config.toml
num_hidden_layers = 10
hidden_size = 160
num_attention_heads = 5
num_key_value_heads = 1
head_dim = 32
intermediate_size = 448
vocab_size = 3536
hidden_act = "swiglu"
norm = "rmsnorm"
norm_place = "pre"
norm_eps = 1e-06
positions = "rope"
rope_theta = 10000.0
rope_fraction = 1.0
qk_norm = false
attn_scale = 0.177
bias = "none"
tie_word_embeddings = false
parallel_block = true
init = "normal"
init_std_qkv = 0.0822
init_std_o = 0.0822
init_std_up = 0.0822
init_std_down = 0.0
optimizer = "adamw"
learning_rate = 0.00224
beta1 = 0.9
beta2 = 0.99
weight_decay = 0.11
lr_head = 0.0085
max_grad_norm = 0.5
warmup_steps = 202
schedule = "wsd"
decay_fraction = 0.616
decay_shape = "sqrt"
final_lr_fraction = 0.05
batch_tokens = 16384
max_seq_len = 384
doc_mask = true
train_tokens = 127600000
max_steps = 7789
dataset = "wikipedia_en"
Each number is 128 + 24 x the weight over its row's rms, rounded and kept within 0 to 255. Layers, rows and columns count from 0. Numbers have three digits each. The size before them is the row's rms in percent of the matrix's.

# layer 7 MLP up, 448x160, rms 0.0845, rows 24-81, columns 0-79
097:125166124137167163119154124124095132108113118104133138117172130111134069153103087115128102154088150101138118154135130138117094163141099147121128055105135082152134112135127147129139126141186102089110120102131096140101123135108163151134145148
098:144128140137114134160109104095139069140116109120125130126140105152133081145116103051142143123143110115150107131133125099128153107106127113153138122153158172131130084112190132124133122108085139095115164082134138111101079131104137117080153148
105:166141113127154092134100137130155141151148128110082119108156086182173102124124108157163098132128124105156073125120137143156144103136121161145126118147075116175085168108095116146141110117079163112130169152163142132119158095152109139146118128
104:117160152117143127132113055171077169124183139182112148121135116125174117118137163131137100170124115106145112168112117115131149182137099154091132128139143153125141115145102107133126127096151141160142145154192145102107114124158163133127083119
105:115102177144135130106130126100100085125125101142135160085119140152185158111154089111113113098104157102075131139135151149126178132154106125091142131137090099120110136121104115088126131139132189139126160111135148129135111131151116201133146095
100:124084149173165158145107126121152168140138150109139153122113179169122163100139175109118157136156098147122133110159133105139092140160123109150141096079128127142186112147121125125109148108193125129156142146147195103106089138165122128142152120
105:101119118128173114118174154116173116123148123108099141123127130092139145090161101124138130152192114154135122126154163140135141090134150159118140125166113107114114137121165177098160125158129153144140104124118137105134140187138120143111141102
086:119148166111164137104155126104117128149150145114169110113123102118115129130152127096134084096121093153148082155139133078106127135137103112158135128141157089108153111099137136139124136152146085143141121122131077122102135122107111130137112153
102:104111191131139115101130141092144139155121145133119160142153100124110129145144171151117115132131175110124125123161125133127114097086137148108159148102130145135142112150128159136136135104101124148138105112176152112168094163107120092167123097
098:167124107121140147126100123136111135120087162094115121134144165133151084090155126104156132131145097109119125162076168143121083129188112191126142136090113102162099108124107109137133114120132121058132139091148123099146146141149133097102146113
096:173122132113101116146104088117118114160114107106124124178161147117134076149091163132115126104110099124150155120135147125133155149153145169086132120130158091156117123123146125112108133143130129155136137129133111134122114125090119163080120127
100:144155102158120144154161109127119083095138103116118155122116128143121131121177133147099149090138109134106124101147135120115131118100145160141181096130112139107108113183097149156116143143149103095115185139119099180112155145143141152144107121
107:136111135169101096168153160132150150116157149121109120100150114132136140182140101114126137142117139066138161138140190089118172122141127134124102119227122134143112153146078119084119118161159129099119133131140148107104134128118132162139103164
109:153123176173148110139126112150131087126111147135162123105130132122147111120111134158133151103136132133154146124144133147115160089145095134077107136139165165118132089138145097125168135123054176159120125124140108114120119119081129145136101124
104:082090131126133114115143114146116096130108096115185106100115135118105131148156086140104115151129120144182162143151112111162165124130154117122109165118104084152141133130104152098115116140149099104089122126132147121106164150113117090148160123
096:113127181152106156105100082145135132112094127125144099148142126125161105100117119123127146085138116163130143162132155163092138127168107107134137123088179161102145092116124086141136120174103154171164135156138126129139081142167131096136085137
092:135141112133068151123120105141132135176139119098146134173147151142125114126136132099123130157120149146132113095137130128127154138114159135144117099149134109130119160154127136078121127170152129115115115131135126096120125183144068162112129165
099:113111129107128153140115120159112154118135144153166100100164123139113144150080162152157141157151083146132106099125148146124120140137119112083124162106112091148157135108147106110113128135145136162133120141124128165104134079117124088116113149
103:180151122142105109114131125090148177135158123126127072086137129076120118116143116131161132168126141165165107127108139110117121102130133127156145138147124141130125120116119128087123130164143093166144137178088176188133116151162115100133132151
104:125117128132140134154134102169137108138127186140102155111101164131156137113135129152136144098102151129148149180151164116114113107125119162106114114135092112089114111137146147102114149127147142100138118096147099094110109183115054092086131120
101:107154135123112142121129129130132126139072124096128133097116136117115134131130109109161131152123149149091131154128099182118140146128099173057167138151101140150137122129143129089102123103129127149168118088142155139109086137174089144171113100
096:088142093145127143128135160103127110126095122111133103096145139147115118102139137111103130173133157144123141154092139157103100116159110085136120173149133147157179152064126122137085130111151113144132087144123101137163120103150125136141127118
103:159119120140118143144144137151161073122157099131121155156113124109138102136130134117161162097127135074115088101110126155123143081137135119111083126093137121096152179142168125178134131086076144147148145130121107120168128164063165139122129135
096:140118107120088099082132129122131102123121103134154125163141119126142126126147134097129085127088100112140140109136127076137100172110169141152132169118152069127065119122075081104156135143126106131156142131116128169091137118124126117108125172
097:136122144135136167095156143152120145111137152173137074094149150119108139174113158107072134145134129158169124132081166133150146092094101131124072147096156173114154098148106145144107140101166083176147172135141100150135142119126125104120084110
100:086048150156108126138141178107164100137126133124135119132152117116131140137134145057131123125124130168100141128188119130127140067092137125141122165131129093151141149101148135122168136125128110118156154114132130194134160142124151117133140144
103:098117115116112126092127128145100149156116102147137126107127115116128122153117152213145088143133100115080137125097161156108107148097156115121103155095130147127107096134108165173104155114170099113163159123151107130142087114102089091154094091
094:152172137095102142128167122132130174094103141181106115128103151134118125100155146111108132119148107112116095172175127095108181099089116120111136144141175125202148112065128124124121121128147138087131126097109163111119088123141132116130158146
103:117118100198114099156128138144110094094096099129114147161124155098130120099110125123157119121125164163177166149115070161106121086105098070106101136082146130148161148121160134161147116112123134140136146135113126128136113144155078130158150071
096:132123138129108131102128138142144148132142179074106131123182130122105113133106073124122170117119172163127098098110137165092118126165106150152106133139117111086119116106116114155145106103088140093162134099132114160133092143120065134132148157
104:140090117109134158151077118123181120125114156153135134121156135120125118123161140108168130089081157116099121142139134109133133120126168180160144109152123165087122117139133147163115114076100132122105084123132127120149091153126144144080143098
096:111123115199161153137138135093160127122147127167138116077148141117143145176113160184179119131124111151158117129155153142114118091116104113113123164105091149144125131166139165164097127137093133132124116116138102109119172126109112159126164061
096:134157120140132155102106150146131095135159114155096067154098128155092125138092117089116122117127087136156150177093157100105160130095174120132154115155147111160139133161144107154060125105109124138118172100156158115122124151117129128112123080
093:079173159089102155135123093097119115150117145150145139086155152141104116101148118115114152120137137113139161120143135118105139091138136107117092143161129180132121150109114125105132166147098132127139145145112127181125126137119086074142117065
098:087163143121130091145142105107111194155124119138110109042106142121112149146093127159126116113157133137132147143178096079121178125172128127144126151112157115116145125127151127163118130080153162127153142130118136160119103131155133104107167140
098:112175140150184129117154164135141118111125156147126124131103149101135120135141114162122101182092112114129124105057129124121144107134124088131088130149126170177166092125163117112141120103131155135130124150147121141169131149152157154149093119
101:126152117169135097155135161145117143127120136171153119089066136140146140152123110104139106072077162125164136143122120156106105124145116107144156155126119154159178066111119149132135111125096167065149179130120132101161131131134134099123185142
098:144139115119142124099111087117112141175138127082126120102200101081101116122138152138132097128130077109109122113165160151111125134126139170167126112129142138137117147130143129135099153135122090120135162124187095162083124145102125109140108145
100:170074188118179143152118158113155129162142169141112116160130134130096118143081136143117127142099151154157127152138110110154159128136152131121080131124103131141130108104156163123144115186122099170159133073132143162105105139119114141139115115
095:103156108095150129111114138140084132123106117113121150092126122144155123124087125136114160081111143120127121181114128108124146147103140136109150115172145126116080147156104141105139130107161093102103110119180102130124095122088113093134107113
103:112145097150120123153163132105142127129101149160121136096143148129132153120144096126102102136110143069097144174119141123117131113133131083121125153159119146066125138123150105126170120123139116151111158114140137144122113132131145100134111113
095:157078122158104119132146146124096172089154118142152137112143120136133108156138113159169138126112178117104148137127080130120169110136121143097144132088154103128110124095127182144125122148115127174116097128117120136179143124160098125131118136
096:168158124122168161149106130148142163102130112156086128119145119135114107131130108136121140121128113161131145165140136085141092106184138146099158096127140122121130116122116133163141104134122111124129128127163141108092094097153142139101117173
101:156129103123117128085099112141149122132144134124154069139168138096125120131139111187161139155154168124155096171139101120136100098121142142099114098128152123164145138133123100079155142126127134132105129095143150143111131089126116146093142119
101:144102164181130173127089120136152117162124086136126143188149136092171114144112153185124099117131152110083147074136126158125127127120116113142136108115138160178145132120100162130155121157153120122117158096147132094150113106124094139120117100
100:104144108104110137141110158155088165156128126181169110095111140110161143111168150129095046129104098116137129177157148151104134131093109138100138119163132137163107119127162132125095131158143107119132099150133103114136129119135113122159139144
107:121100130150158118128114108122145136125132142101119101139160138146115129151187164123135136153157153121149085127143082097124165104146094105097133123131134142107129161116096144117176144120110150110127139154162161150085124128128136113085133140
096:092144131086152110117121130131121118105123143139145122147134122136133146112137147176146125132070189099132114100104088132137149114112125088151183143135153138140135158087154133143120132072139160112120115159094112131173124107120124119097131101
106:121095119114101123083084152110137146107130105087087111161128143076151113180132160132117130162118136147169135142118147108104144106121094158150116143089159127094104139162167062118110118146099090088087117129111111129135083187114123095126115120
099:103119104131097140116151153157165137137135111098105089141128132165127114150138147111088122125106116104101142104149121137127081190125136074102110136121150155125155126100096116140097132153129156116133145141120129133128139104146118073115093133
105:108139144112134114166169096136152106110107116112092127108140109113158136131162117142144120104179133148119119150157113108135095115144131171157163155101158101137146123155133134078126132166122107141126118121089130125122144158136105124122094115
091:127127115161107120152123122108098148121134176150086147126091138117103180132141116084151119148136128102126133116116123124086138160149123159116124161142110147128081144089142127153106112113120141104082173097122140154159136139127132134124096140
103:165129137136135144134119126122127124159147094109112121123125120153149127075106126088101123151126119099112142066115135104118091151158094146121097143136159111103105112167137159171141126145121099148106156094100138076139107110158079115158134092
103:128145096138125154124136142100110142126093170108175118104155138144135148121171104137116112117124127159122086130156138088105115181120158126103100118141073124128161135110098173133131123101099102125110064073132146086152107149153113140134180118
095:111122160135119161135134106102158093168156123115132144144146154110124108152119141137183129131160124174105148153173136144148131120119129157148111161134131136168116102143139148182120150127120109115152120117175092168142103095132119165103138081
099:141146151111098177119117105165133130129108148147162128117145152104100142078171111161123115141157091134098108124134137139134144162137106115147163138107139149145157135169112118125130113172081152127164115097126152136141099178140129137143125105
107:150151133095117123144134082095100113117078111113125154136132151119133131108118112123130139132157080126159100133141148092116095115170148117135099131144107114141146114158112099122147135137130162103146161158164098122118160078123073154144150156
097:140140135174089135129171158131092163085076076143142136135115127105141126133098136140114121134132086141100097154101119140115121160128138135154119149113108154113112111104123115156119123120169112123127116177132088093121117132147080119175165117
# layer 7 MLP down (transposed), 448x160, rms 0.079, rows 24-81, columns 0-79
096:145132104105106129104147113138136108143111115126122085150110106133117123139139099139127135204160117144151125073161103130149114074132155114129132119133129097186110126111152127131150107083146144123135133094135128061122092159138132135131141113
098:077111150111130174169108125113130100146151121109135138120128140060127127076165131144159133111146124091156143084134162103139177093102163179126116148121084132104119115118114116125112085170159135108113141113096131131134149103125125118090123132
105:173163120156116151114113051103104108163125137114071111151153126128173120086107144147145158142152149126110148128088105153118164141139144128127143163111131142128143157133116113136116102143102130094101123129204112160142116137107135089114093128
102:135116118090118129128084123139142111125112147103170121129105106086103140126102123124088109120122138138108106156109122120083118113096095126104149103150151126145137118132117143101110002123123148104128133131146138104130120135152181123127154133
107:129098106136128165158155118140118159092103120109128158106062106180191121113145065138176122117122127152139117120149141108116121132121121127062126126139133141133107172087138190111152181135140169169115137123114132147144138123146103154134104124
101:154106117160139161111128118120111110100110129130116134150089118075136097137101104096094153115136125080107112123111127122110150172119129185149123140093155120136131124105148111061128131117134091100082189095121107124125112145120137138117156092
105:151132111137128180116118157125111163115131121087120133161131136156141137113114117139113158137118086150187117114140103149187125149136107146115071135117172163165127110128147118161126204107095187119126147120123108197136159146161120135148121125
091:168137146142166106093154164091100149119085139086113132159129112127121135127119163140148104119137115149140164084131085090113133116145126102150089138148061111141113198114155153093139093106128158104176109114112123113086072138113120116124137098
103:125102134073133161147117124136101140111120142163131174134187151107146190147132128118129147140160157111125145134129150110177151097095093137146132167138129100151133101133089103136123089161129168138170110148143101107124108179175157114149171147
097:196110142162125174088097149103133120161132171097139122130092134126111187093147110097129121100140171139135114075125127125143156142114155153101093132140143151105119157132117111121125113112118098124136145111092158163116110126150121108142105078
097:095129134122112113147134126115106139158109106154147127094139116153115119129136127117118124148114169104105126126159131135172133091126101140115126127138146128122144146140139157149137193156146093134157106126074113172133149124099146119161184160
098:122085179123095055117152116137125147108102135127108128140112091115121183136137129098105125117124061137103115122096134124142157100108124113129087132118125175134114150117152131123123093131141143127172132086128117127137128098128161104097123143
107:099062144159134144159128137139146152127140070138143134104166119110165149133150168132115102110101101129141097160107126118075090164128138126153069129094151134122087111110120143093105106138142095140150136174117119143163161126154150159155119154
107:125162094122124097143119175122115130105122099130100105143138127130062157110153137124105130097115111088148133115107127152184108139112124133157097163133152127146117116072140132118113107162152113099201138128111171111141148105152129141137100146
105:153115136107114141124077147165122131116107139118122084110098175086104156121121147139136153134145162102166117131110095156118103101170125102109174148156130098154171130151131156154156025101151110128127153093169154176109122127122162141123157115
099:137134147154079136125123135114094144129115139129104081161116140061124090103139155126120116087108128112149122100125131136079124095174146130129134153109139109140143139146149102133104042158122124096158107122144144123115132128122095143123137100
094:177088136131129088123108139154101142116180114123121111142152104088146141120130134111138125137125147122126148132123129122107192140100152102125128110129126138167125084101168154109076153132134121121145142139106120139140174132100116153136124076
099:145123126126164132138119127169105088122089131168181135126118127068166093090096081134146149076136138138086153105154102152093135099098140133147141107091141136099131112149126119119125042091163107125120133119133088101153110132147143122110172082
105:123159158155143083134127157134090057113097082071143119136123158111129149100135152180142116107147096123150126138116137098158128105128146115133131116150131136153103143152122088092164098082126135136150120116121113113142148129119146122094081108
104:118130087122126118114103149146114105088129143156139129139145131094101154112106151115121081132128129145091113149151144129096142124136159113170155139130136108072112140147138170123116008115107090130132124105109121112133119097144116147107163160
101:138179152105148114075134143124100149140076120142161144102153163128207108130160166101126125142085151163105098124126121096134088122113178142108143123140153111160108116097137182153127174165121126145173082109137117122105130120135104137144141144
098:108086105127100154153109116108150139108149144139124122157149109137120185116150152134122113133133121126134118097112119102115100124144125155123087123104126135116128162126106153101114083164139115148108121097135103117101084129105102102125122153
101:145142129125074129118114112095151126148115069134158123129116105173117144151113107112142129118110114138097123107103118149180139130108149144155122145137188132094135164162136122122141139061144194096146120137117107145159170134099103152140159131
097:142132131090143148128163083102144138111106166098125088128148122168103092134141109107126118090154097162133089113142103102122119146114106116128152104124118098088155169127136136131075112144129110129089191157154132167127142120132131133076092099
097:145151163174112145116136120131096109113143136123141107152125110136129159127090099121136134133097143172143129127090151139155140111147141148121076138131096130140154138155088117117142188157145091136143138130155134128139097086145125078140107086
099:129159132114126123110132106157145180158150148133127121155116109106113119123142124139136154124167135131126122160125160078119119110115153127135109142100140133158166145131144108144111054086124131157125097121105151124095098116113111165135119100
103:134076124172125132099121137150106141132138144114085172131103116129109118145113116111126146175119138153165115106152102135145129188167131149111125111130139108146122102122140127118133136132163097122123171141095109145109154114136088132104105110
097:107136127122120128126109164148176137179112119155111113146115158109071126129110138113094138131148114150130137126155120143099130100171116146184102172110157167135102130121116130141136093099085147133145153110145135118123066095115101110110087133
100:139102121140090170105118122142151171127144134131159097106145125110101123145093134131101101117141124150097126109122148107146116155067106121128142121117111140181131124106190170136135125108103138120142070096123121123123132127185104097118131112
100:125100134139098157145138152124122187115099131097132122160134121142039145126111127089161091133099121124128111110148142127161135123108123145164133140151145142170118125118096107113119065145073160106163147145128155149128100125127136123173134110
101:106102109139130081097113099112068124127144131104117128149114106136122123132137116094160094133150110181144111094150121129150094128124154160154102190112108102135078144134118118142109058082141142155154144163109167119121146115104137112103157139
095:117141124147116159118123118150122136118128131146152123143113082113092034126129159107158156104111146083129103155136121122121127126128163090130148109131122167135094146190102095119159187115073134118158112126124116182129139147122116183141144138
098:115131148096095098131138105138072107153107124160130144125084110143106129124165132097122117122146107123149163135118108118148087149122102153101126097108118111158099139133123122109095166133113132095163105109153106120111134101123111168172150119
098:136144111097125115116088118129144116108065147132121129116142145088057114139111092125118133137157108143165141126097184108125142128163150145152120109132132176173113109125167127126115104097151093119131140079159124159120117107093091144123098112
096:118122125156152133117179169139122157188114140126134125141123133142108124111131141112112118160140132119144149163169128113112135144144146146132135103184174095077104134125091142136154047121077100123137087140095123145117147137123171148112139108
099:148103132086158171184089106131150126085135170108142126128122128118125128118141121183161106132096119107170125106071119126152116151153176110139116123099112132137126110125098103144097178142123087094100139108133115141116096150139103118142110115
101:146137136115092130144130156143124073137147114114145112166134123100133157095197163133156099149120148117113115103129149098115152127073138120148092186126149114114150137116103124096126149094176160117127117141082139120145144097102155099132079099
104:189105125114148114109168120108159119154117154159125097134145093160158122087139124170131139144141138128132085136076149134135111162100136140151111116145113129105133145098109154099116144080076127124154126146157152085098132121117140084139159152
096:097141117133088128134155123153130134154126130137117125151177131119147114143116099129173129103129118114134137130127050144151112114136096137112155141143152104168131166135120117145127144136133123151116144133109120145126132135162123117136121107
098:138119123149093131109078141124107089140114134122113127147088151135160104131106124131082131119096135127112099107120086139052127135132156148141126137133118126118119139151138140140111038114119164153109103142132086125086126174163139102087152148
101:076127104106105098147132162107092114136151139110156089146104099107137116124094134132159124132106132132095119102163090145109134119093162099131140149122127144097142099123146086151134143140141138120152090068087129110152128109144096122116144166
094:054138119094132122123139127094091112093154096131126145115157112128131146139161146111160107139090119130097144128099106175106133118115106148115095120156147120126150116133130178146117088128144163160091110079124116098143126104115132148140139141
099:122130109128116136135150106107123163107125127133133076123104123115140078089113146149143131102157137113150146139156098100086123128121122128108117111139143153115176160134100169147151046135130145172160123141145149164076117141131131164054131123
101:099095151113082116106131117127161110091122101151117123136147157121098128109134098146166118108161178136121111127136133132137101124100089128150169100108150118135058118134071109092136086145091132159142140088131132151099099124119114125098149124
098:128102124178108106115127099141120137165117124116162067127128064131173121129138086110103154112148107144135128135140133115144150127171103103106138093163116166161112137117138163108157201109133132147149143111124133119147144159167081067116154117
101:116160102134110152133122123162089083135126102138135148121127145110121107105138153116144137120122159117116142098122094137160152092157172154110138141163122118095132134143134121118115016076141113153098133187131131129131113095092140159158148129
103:160127081151151138150119123122119107131146140109109106125148165115083112115120139148142130141113134093114085132112118148161133132115098092165161158145092099134164144094146146102095050101125111164151126117103130139158121108124117151148115155
093:142156092144126160133096110127144152178131107116133116106152134083170115091145130093124176105118132112139136127104162096195151126155117118125115117123106106059091121102139124108146150114148098132140086143112125135170145153143120075148100097
104:147109126118117110101114136112138170153124082132148150156125146130125081132099141101140124118126118183126099099117074119093132107131081143147126157171177147116173086141152097162085106147119115098121084137122080152113096115134158108145116151
099:097165087155156155165153135140081150158154143150154129116123142129156110084173099132123119160138147182087133116093068163138134117170141170140154165108139171146134104123122134125148175124130141079149123090137132163147144143122169159116126138
104:129120168131118122100158140154129133144135149091148104131130132116103123116125131087130113151154110139152138139092129122133158151109110083179129073158153130142163169150179141062109087163148152148140158150150135113145118119124133123163096094
094:158121142122136089083154117137122107098090075100169114104086127095088141128124151121170144106140158126161132131131085143114109132107135087068156139146181138137120145141150133137154077128169098103151146111135135190119077140094106131112120179
103:141117093128151161108173148127155096122118151137125122176135147128101139112150152137118135086140141121094137118125110145144145131135102132155099154116145145156139142126148156137083100164140121083099106095131176136115104127133102088136124081
104:123157093096147129091114143129097106076112146147103124171117138126117134140101131092142105119124165154118119133105137104123111138120104098128124121109130144131165095160102131103101049148104159092098137124126155147173116118093082062124179135
100:123155134153146106143118140133149107106154129141129124114151120131083107149113111123155144181136147111102164156123110147201143118110141128177122129136125132145108121110154152136118255149090150152143134144137108151147128125147147175138121175
098:134106128106156079094106088098139159122106116130146142125133121142104131156161166109129136149143095158132124158115146096156144124157179126095131160091136121100177119150101118141142137107128161118159097137118119135146128154145159131150128100
107:149158138122128101133145178104143126096134120150155124196161108143099131168127132140089117108129118091129139137117124149080140108112132149146126150148143126168178131122133091136134022138100141095134143142102117094135168118144128112123111143
095:131138128101127134099105137127116140095120111094154154113111112114126185120143120112123101145168123088127125123122138153132129114158146128070116126089150097156159133161136156127162095078133159151154107141097119132121129105103168134107087135
# layer 7 MLP gate, 448x160, rms 0.0922, rows 25-81, columns 0-79
095:123131115159122132170133137117119111131115078096151143139124138136147092156118141122154118127159104155069149142135142120105102151148137137123141132086147137144167111177113146159140151106131155116141134086123132093155161117153130174101124123
099:161066088143139116108158151117142112099107147071124128070109108123140121152170106122145090129129142102156152121146125109133098124106143137117144124161128142134135100185139100087161139134088176132129116130116172100105152157159153150166139177
106:106168128168130111130118133130116131168110116119096138150122145130173087118126151107148123105133125140154156109149096130140151100163137083085151132152163113127127154144147100111152146132110108088080102149139124093133108136143090116128124170
103:140155103108129135099087118115107156150142097142094117107121169130136106132126120101136143141159125139163086155125088091172127159111153156108155171115165072172107112151182135104148150150132112165116133122128106157143168105123132119099153089
111:122123128151115135148097114133149130087176145139130108148107137134091161150105117097093137149113146144113121108109146152168170169124151167119170108109195095101138101075117165124106154107148098134148136084142106108114155156110128140175121142
104:104130115115152115126135183145162092106130134085132140101134117062169140097123127086123118147141122101132143138116148141111129116125091158106122164116147169117170146163110119166164140133144124119094111114131096071113142139122109153140132152
092:091142140131134137139144147131136136135128116125157103099089132134172102160136132126097100141092129152139084157164129117159177129152123089095133136116163079123131154088135137139158146114145090138109113111123104140130158104117120135136120160
095:188155126118132118151145145130110153115155152116132144120129130145149112191136181120103144171125131162150160089142150117120141171114131152129150151135120158113130170123099134132084165147170160106129114108099153104083122161158103123103149118
099:131114119119098140152121104159150077081116134094098121119151181129167074102112131130136104116101148116088135149101113124152127144127118150095139142093116167172087130138131144162144146069135149146132144109146055122117137109176137154083121178
086:099111115129160129152132122114111162098101105089086144098179148107124126101093125115045122126145139140123195154136164135136112166123128152115134115121095107082165162129136091089095138157154157121142116115111151126113110150157173121125168168
099:151102143174145134124136160090128127108112099123098109154094108103147103127137115116184150164137126117138131161143123150152179118119127180108110125135103163096134164120102122140134149134115147090135098136110145141142134155176141144130084140
108:103096104191145143120149127101150167115097117105139173099118098135120112145138123135124141142186089072128099124132151171125101181145143160098113160143125139155145134122138179118141156144140137170119066153110088124168150166133130121148150112
106:127150157166105142146101132165127125085100125115124122096158154121132117110118140139118124159159076124152121140106122171155160113173143156141113141122146115116129129170124128098163155106110091129149094109145177177130122113143127143097095086
102:123092106125106154116115142141133112107160095100118115121148154118161088157125074173137116158101141166135108099127138112158156118101103122117113067088141123083135147083144089106128148136131097094125095148162123080092146118087138114152105156
093:100121158165103121117146135137127108131126125130104096166144148111150109151127132121119138156112114134087113199128109101121162122122121098083129098121112150125148136141154098156112161164086132186126076139104132106142124148165161111146108160
093:133157139107122123114066150135115124167104158178080102112115119141169101167143143155131123133122074142088138097108148127131138176112127079141180123109136116131116085138109151161133131095093138145113130146111134057125108098137144167101123150
102:107109141129085106116139135153139115181140145140114087087132187141157128093088141115102099125134159112106111158131109114117184106133124104104126171115150102113122144069139125080115140097156137117127108125130089120129090108148134102109158155
105:110122125152106132126140146136134080144160088149126129137143107152133123159098119106080137123144134112146144103114145130208127113115136112152097067092148127145099118150137103104148161079124100109135084113095106146116191109115126143126135115
099:107187137121118143109103117147105105110160134150145159109129081132149085115140144127142126149144121127100113130108132114130129139172086147147142160101124154124145146146105144138108154119112074129067143105137143158150137128161100123164102148
103:114124099154139111159136137149129123115155145147123160146137151142139121115172127124119123101125121087097129147160144118146131149113117093118160120080160133107102125091175156114162156099127139126129154127116145174142172119123113134104138104
101:113099174117127164123119127144141100096120131147133087100119132101129128125127123124111113133078149156118093144171126155127141133157139101113149143100119131110136089132187140125159160118132160151154099080142133157114175157147142158089111167
094:123099094184090160159153103130086105105136113152118116157148129176115137107171171101115148143115126116146153128159120119149121136151148105129130130130086127136125169161146142126164144120119101105142118168065156148095153101117133124117129103
100:099119087177123078132171136084137097113128115110170165139115132093143136139159142123130110118108139136125194124134140102159083132145168113113126152127145122153086124147104133120128141109154107145115134127113148118130141154135138147122212106
098:142114128125106174117094134149141140121111136132118145139088135135144124132127170157132145103126124124155129101131134129127136140159115192164057100170129077126138130124170173156110159139121174155122088161103118174089137152115139086074114094
092:123111137161111089140062158104115141094163090113096117126112170123131132166108130144114113103142124127145172182127085151116142133118102142113135088151094140138101136107134169112137147101128101094148145172138123163167135162093129096144139141
098:147158114127120117150101125128126135149100162104108118134138136137175119099115103091152142089148151112127162154072112160138161132141161142120163097106130140084124186158151145144156141130116148116112098124113150119181115095116106143179101130
088:136131117114186147117128149083136149127175109134163155107128150171179091140149121125114113101105117079148106140126106116164105120093115128114172086144149109108139143170119153117126164149132129120144116136107153094109149177155143148159154109
096:060119134112119142114120155122127160146152146153114099158096142125150135147109115099076139101123121138097135158128142114127125168149137143108145162120098102118103099094125190126116136110132169134153125112156123125107114159166130131108121153
103:092139135147109122132133163115175162113166152104104139125148158104125112110142124147078146106136153123090161133122118144143100132151148102129136151134127100098122119104128103144143132086144154121120124127111123145145137148126113113145182162
102:106109140154111146129119087110189100134072111138139090140109117082134144156162112171127103181099114126135119149118147155160125123135145151104111159158176123121124107147119087150130138078155136109101097111154089097142127124153130146117142145
092:103122154108125118135102156144152093146085186125167149127126157131142121125167138097136106149118125099128139114157122134113136128155157109106125126136112124141133147117162148106144140144127134169100133105091108104126124140132158146095122137
103:156135107151099118141106122145143116061128145102134118137119157118109119168132169102108155137116158128156171115144121135145153094146172053156130130135135103100133124149151114102127160093111084145079145147134115142134121128116127149075120157
099:074149136158131175154125122123088117131116128134125145088096132123149123133146128119118154158126176130136187109192119165155170108106138124072113149179140157138121128126124111150159157137112131132124170149098111157132160144132123123118104103
092:129194158123121140139136114121129151139155133165138091155122120138115113122121123137123153174125074141131149160133085144145143103112067111149160101111107122153136096101141105139119143131158134155092136140149124097097125118127154111100138149
098:102152160149166116091119136115163147087135113100085159123104119104202081128113100169090109159114120129118175106128171158122131122116115107087159134114108148121102146120128114136118134151132122140190131172161102128090101177124139153127112146
094:129110118163125099164117137126116139074156147119175129090112119154128128097121152110087140106168102159120115147135153140148145133189119092123186119105124127092154138073143122114136138123139147138139100148130142133192124141147094136121137168
105:119130097166114116140061119118148146164146104107146125118155127107133086139112101117167136136158131133113120125143108154142130114151129121103103133161119098155123136143161151150156148099086080128146140120159111151125138194162114163111152191
099:111087113116148112132118118139127116135169119085126077120085181129152102090136132112092128108107128123107153167170165134113153102117093133094196130106152145087135142139127141128107137123128118129151144104154116095109098122136152144095096175
090:098129113125151183135094116117133169074143180147080105124145107141146128157135124102148195148150133114129136137163146105130127167131085132103122117144157127115085129120163116117124143112142104109124069119133185157111132143182126085118181090
109:139127119196127120139115129116115135095142108135086138109093142141107102097145125146177164160139136144125147115146069133142120119148130120094145135146128126087138101130124138136135149136150111128151123114120162102139144118147098147140152109
090:102142105128164093110170132119124139084146124162144125136071120156159165149145150104133079137111174157155138149099131147130106118157174122085157163096171118139111129132126131142139142079114186139130136101131112107120158134158170169139165097
097:135090142133152138118160141097168164148122153109109109147122166123128121120108128092147124132130097140143125116161114133129111104132123128111130101107096162134105098115162139138136145146107114129115124165149163143187108115162146112113121147
092:097143115163102159143152123112121084148100129140147094098129081147139101115140108123082151133118194151071117112134101114134169097155137120110149158175134117101143135139162117141125173099162105134088131104119140129080151126100153140096142183
100:119184105117162106156111139130162125104132125098127170110149147125108114112149104138122125157141153094103124136097127092153122122167112121151116110104121123125125171110113123134149136119087161146134125108103118140116165061157127139133123200
101:096122139114101152119097143115130120119108143119152136161139123113146093111127105118112152158113130128166127098159111139148144117112167166136118138157151155133089147124113154113108161149136128099100117104131082126126162124125094125115133180
104:156127124136143131110137151106123160147162128123124144114120147112131102109142185123113151143122141131123114137142091111158082177071137126116152140145132094128171130103156156134145129100149143148120138165150157135158116174155095150112137173
099:115097098152121127126153114104126125115132129112137151084146125121124120121134100132123139137123149164108136106145151134140127129137153155108138110134087139127099159126148149125160133160131123108138146113100176153158114178163109096136143141
102:155120070127117139143074126139126164107133123155085098127138158138126168171112145104100131126145130142160154156141125109118104116152125140109135159096130097149136129141123121103151137167075131119108132106118120142101154124112180150116086094
097:121140159165117141179129160138125109101176159178117089108119124147146123066082137118138165161153137172143128167158133120128157097128123148145147146127121126084129130142115161141111161128081100109126120135158107108116117085121137135115132149
109:114136153141102161132153119154138129127145104137081095129127150117122096130120156136124095132147110132134090148119092159131158115165170083126169164098161181125166118115101127085136150173090103146109125167127088140162109139116134147112100125
091:141134150105182138141122128114105144116133112177094159101086115185122155124144137120150143151135155155126171147125149111119109168102113195155172131123098150115108133151169128132129139194132162111141132134115152161144196128152090128148123127
109:139114125132083137121122191129119132125113120137134125137081129152166127089102134126120122121130135068171162118098096104143106175127140135103098142158161151134105164135110146126136135116138138122109085082105150124175151167156110121131161114
101:124175136185118103149106091139133113115106119141111138139117106140113129145144087178115162111112116076114122153119134111158151135157095106070115192126152175117123111159137126128106137094144129112117128139075101150178170110126121130125153090
095:152103134127118131097101161143116153116120117115116114150123133141134136120134115099072102131113109075143107109104076147102139142130118079092148158137117100066130176139120135126118152139120145118157123161103149103102175136117122110134116143
099:126126097142091106125139105121137133141187131109137131147135143088132104112123118190147135194125142107090106105146127138120086129159163110095075091176153121140078125101112115148153144120137133133095153111092158097130169142140176161152198130
110:123090129132146155126112138139142165132082101135118113127145144136175081162123122148102134138140129129141125144162096093119098104164088123142143127141108115139170099138137105150146158185148125094148120141122070146150110118110102169112149156
102:153183079104105141083141148120171125073129091144116139140124140147154121140107129162129139149123110145133102143136135121138143132163112125145172147104127092116111104142115087138169145122099127152126135153118135135124168151123103138115121119